config.toml
n_layer = 11
d_model = 768
n_head = 8
n_kv_head = 4
head_dim = 96
d_mlp = 2048
vocab_size = 8192
activation = "swiglu"
norm = "rmsnorm"
norm_place = "pre"
norm_eps = 1e-05
positions = "rope"
rope_base = 10000.0
rope_fraction = 1.0
qk_norm = true
attn_scale = 0.102
bias = "none"
tie_embeddings = false
parallel_block = false
init = "uniform"
init_std_qkv = 0.0167
init_std_o = 0.0
init_std_up = 0.0167
init_std_down = 0.0
optimizer = "adamw"
lr = 0.000441
beta1 = 0.9
beta2 = 0.99
weight_decay = 0.36
lr_head = 0.00473
grad_clip = 1.0
warmup_steps = 393
schedule = "wsd"
decay_fraction = 0.823
decay_shape = "linear"
final_lr_fraction = 0.0
batch_tokens = [65536, 131072, 262144]
seq_len = 1024
doc_mask = true
train_tokens = 1253000000
steps = 8868
dataset = "wikipedia_en"
Each number is 500 + 25 x the weight over its row's rms, rounded and kept within 0 to 999. Layers, rows and columns count from 0. Numbers have three digits each. The size before them is the row's rms in percent of the matrix's.

# gate: layer 7 MLP gate, 2048x768, rms 0.0228, rows 1335-1352, columns 624-671
# up: layer 7 MLP up, 2048x768, rms 0.0229, rows 1335-1351, columns 624-671
# down: layer 7 MLP down (transposed), 2048x768, rms 0.0222, rows 1335-1351, columns 624-671
gate1335 099:529483501476521531444493519533479468485514497511484511500477473505529500483530536483479525487444506522473489492483525521550527514505491561512511
up1335 101:478501483526480443519516513533558535481549540508448513534528517445530437502549480487472504529509479486540527531482494494527529531505453468444499
down1335 102:462529483489509477516501460463479546500518527503488466513511447524489534527531515500505485501509540455510503517505498504482473524473509540493501
gate1336 098:474513470491526455526492543518538529487500500510510543506496540510530515443532491495535506505498487482496476499484498506494504488533503543549509
up1336 098:532499552522427487498490452466475523517489486484482500525489460482463506541500500488512443473528529505480478469474501490488502509484520528484493
down1336 098:479501510520506531514489475525487526540474513494462549477476500478470508535485506544499536496535488506504514529482500516537527515476520527529521
gate1337 106:469484526489524519501508520518510495490501444482470509488500491505560484481504469520508493516459517518550451464504503501474503500496497507498517
up1337 108:468491504432493530523536500516527450471502481516461504487497491508508506472501516533454538504446509481494471509471519573502500465484479532519487
down1337 105:503527493445513493514536470521479459492470469504497486484479486508528541523485496481451540471473469472471514474487485560480513477548497523490503
gate1338 104:480563499452548509517536505481508487470455509480517486505490485475508463509485480500546488496459523527490480500566548517512510515486483540502505
up1338 106:450496489504495497502504485512464532493512472466499517519455498505466528474499516520476538511454503518524476517540523465566488486406501468483478
down1338 105:487496492493538518537498514492488540541493498489526494526491516513495497495517484492515531532468536526529506535529522495503522520469466549509497
gate1339 094:477481508504512497472508506486505543493473525528498499529501548498490527515485494542535486491539512493506522514564517496491490513533508461484511
up1339 095:452450570465472537531491488475557509488509503488459503506553499498512541519509515504457472517534490499479494504506476495513516489494514497516456
down1339 094:509544454511557519523466495493497464506514494481536477478484459481509502491511491516465507549495469497527452430436464519494461520502476567540505
gate1340 104:486521509489478510518492527486477525506504527479497518513487464533527455498542470526509550525517494505483528493483540524537465530468464518504500
up1340 100:512498483509533517449571515523503501469525543509521425511487506471476455537481528528511467500542520477526473547519493489517492462508512467516498
down1340 101:524492517479507533493515506454519460521512490487495509476528506484501578497549487515521518538506480480488487503512516479514492510511487498496554
gate1341 097:523479445507501525520558534461502521494532462501452465469471543519524486521505525504524479468488493502501510499518517493528528501512509522498512
up1341 097:454513507497490512459481530431498470511484493482485495489498492519528500505514510498529551508511507479462523499470516492450495506529476521513510
down1341 098:519487502491508523516509514482522517459496492494489465472542492477514484465482515524500469494552528485513514465487518485463498492529509531502502
gate1342 098:485504485478507497472522447535493492499515502502491496496495468489513526520503458519474467521561519494543471542441508515537493518465519536508471
up1342 098:503504514486477501532488467503492508536431483506512541503492539502500460492466556480534482549503524498469532475525526509515515468514485550458492
down1342 098:524505485531470440525480474539496468498489496480453494518493500488511544484498461540512498500496489505470492495459520503521493525491531491482511
gate1343 099:468512499497513518463474458473484474449518438474495539429498489468473477508487503507560463490517504490447478473512534483501497493489507506498493
up1343 100:517513563515463495492496482493505465536473496476489547503495487503473472504493532519505503469517492512449484460501465492465515465508484512495468
down1343 102:539503449523450511511515476489491518502532482538537511479517539481486525494453467467519484476482511461480535551469512498496493468542452532490505
gate1344 099:515536485477541550461493496490511480464530490479528547511510502532537486472512491500527516485520539497482485483495531490532528501499544506471540
up1344 103:455471483508484517535498489533501509477515510522530494490497514474469519493523473500467489517491474536497514499490498489477529493475516481522487
down1344 103:464495495490437477458525482523497462480458509498479506561518520508466530472472483518497498524501523522486506529445525535506455477507493504478483
gate1345 099:489494505448535541497520490499502454457492498462521454524503493516510530487478511497493501531533551506514516525453534487524500491526501501480458
up1345 103:470538483480477526489474475470518488482475457497510522445507482512536518477498505514523474504508513533512492515476517522516533484527529446503469
down1345 103:486485528493513497522492493457397507540493464516537517442489482518503493437489513483502473489544465503489498488524491550526533461471499465482486
gate1346 098:486492457489517497515458470473533470520514514499566523503495482460507511498529549513480518509533495455494508569482513508531514510513500498490489
up1346 095:482510503515485527497499507456481544459479477488488513506504533524478492546476460499507508522517506467490502566506500490530499499487515530510509
down1346 096:479510468527555486531542480500499469518495489504511502483509511560514524484536499529499494536503510519497506513447493533525501513503516513495472
gate1347 105:509521505464508524501515554480528509498448504542507513535516518528490531510472514548525464507504524494500517507520533479523540509519544538520534
up1347 102:428510505514504542510542508546517518515519517517535511509484489538514525485530500505498520533511474523512508502534509495539491474490487451543467
down1347 102:503473483441476492511478472488490495512497515492512512516511478495512486516517491508524482486512499487519450510505501485448501498470540495472491
gate1348 102:476501568493503499524503492479466497501500467477501514506491486543512499513507455467522526509458493485522532480554507514496510500523495449472511
up1348 098:530486516486486502532484522497517467467499478537514497512513489473479498471505505525470497536484502476460495494493516516503524467491469483491536
down1348 092:510488501518509520482466490476455514486480505480492489510522504493493496527495511467497537491483538490538519460526547499489522500449529499525460
gate1349 104:514476508539471431519496522506469510484485483475492523495505501527506438515488470480458502492518498521478541504523540530520530507450518478450483
up1349 103:479418482475510522476491496453528500503484508485473484527481516454556501495504448514491501498475547500550494521478492511530470517482491480510452
down1349 104:548446472490491526480468487552498552522495479471467471506464506508492479490506448499515504485513500525479508454474523516516472508502537433496476
gate1350 099:478491504489508491509504535478529462465466510470516499483514543483533529519472517477458534517501558507499466458485503471518467489471501497504514
up1350 101:492521532465514522512477473543498463503530530472518488494552461482519474514483545526547479535504530516452488480454514477497484504491495502481505
down1350 101:485475481510487541497497465473480512472480512525510495482517521484510469523494535511516503486502483521472508473528495526478494454436553500502524
gate1351 100:490499541481539503523472519495475490511535471490437493516488524502559450531525500473509530491497473498495480475528492482494513511545503482531493
up1351 099:512498532537502544493453471475500511443500492445502490444514534529481506487489467489486454472485521521539503482500506546511513494497529488491499
down1351 099:535465551484517491526504519508511504526515508472541500497491531490504522471481478522509489535521502509476500498485526500536452492472505509483517
gate1352 106:480499502467509520479510508466495523499547501486475516499439489518495479522513477485494517493450514470480510445479525498507518496512513529504526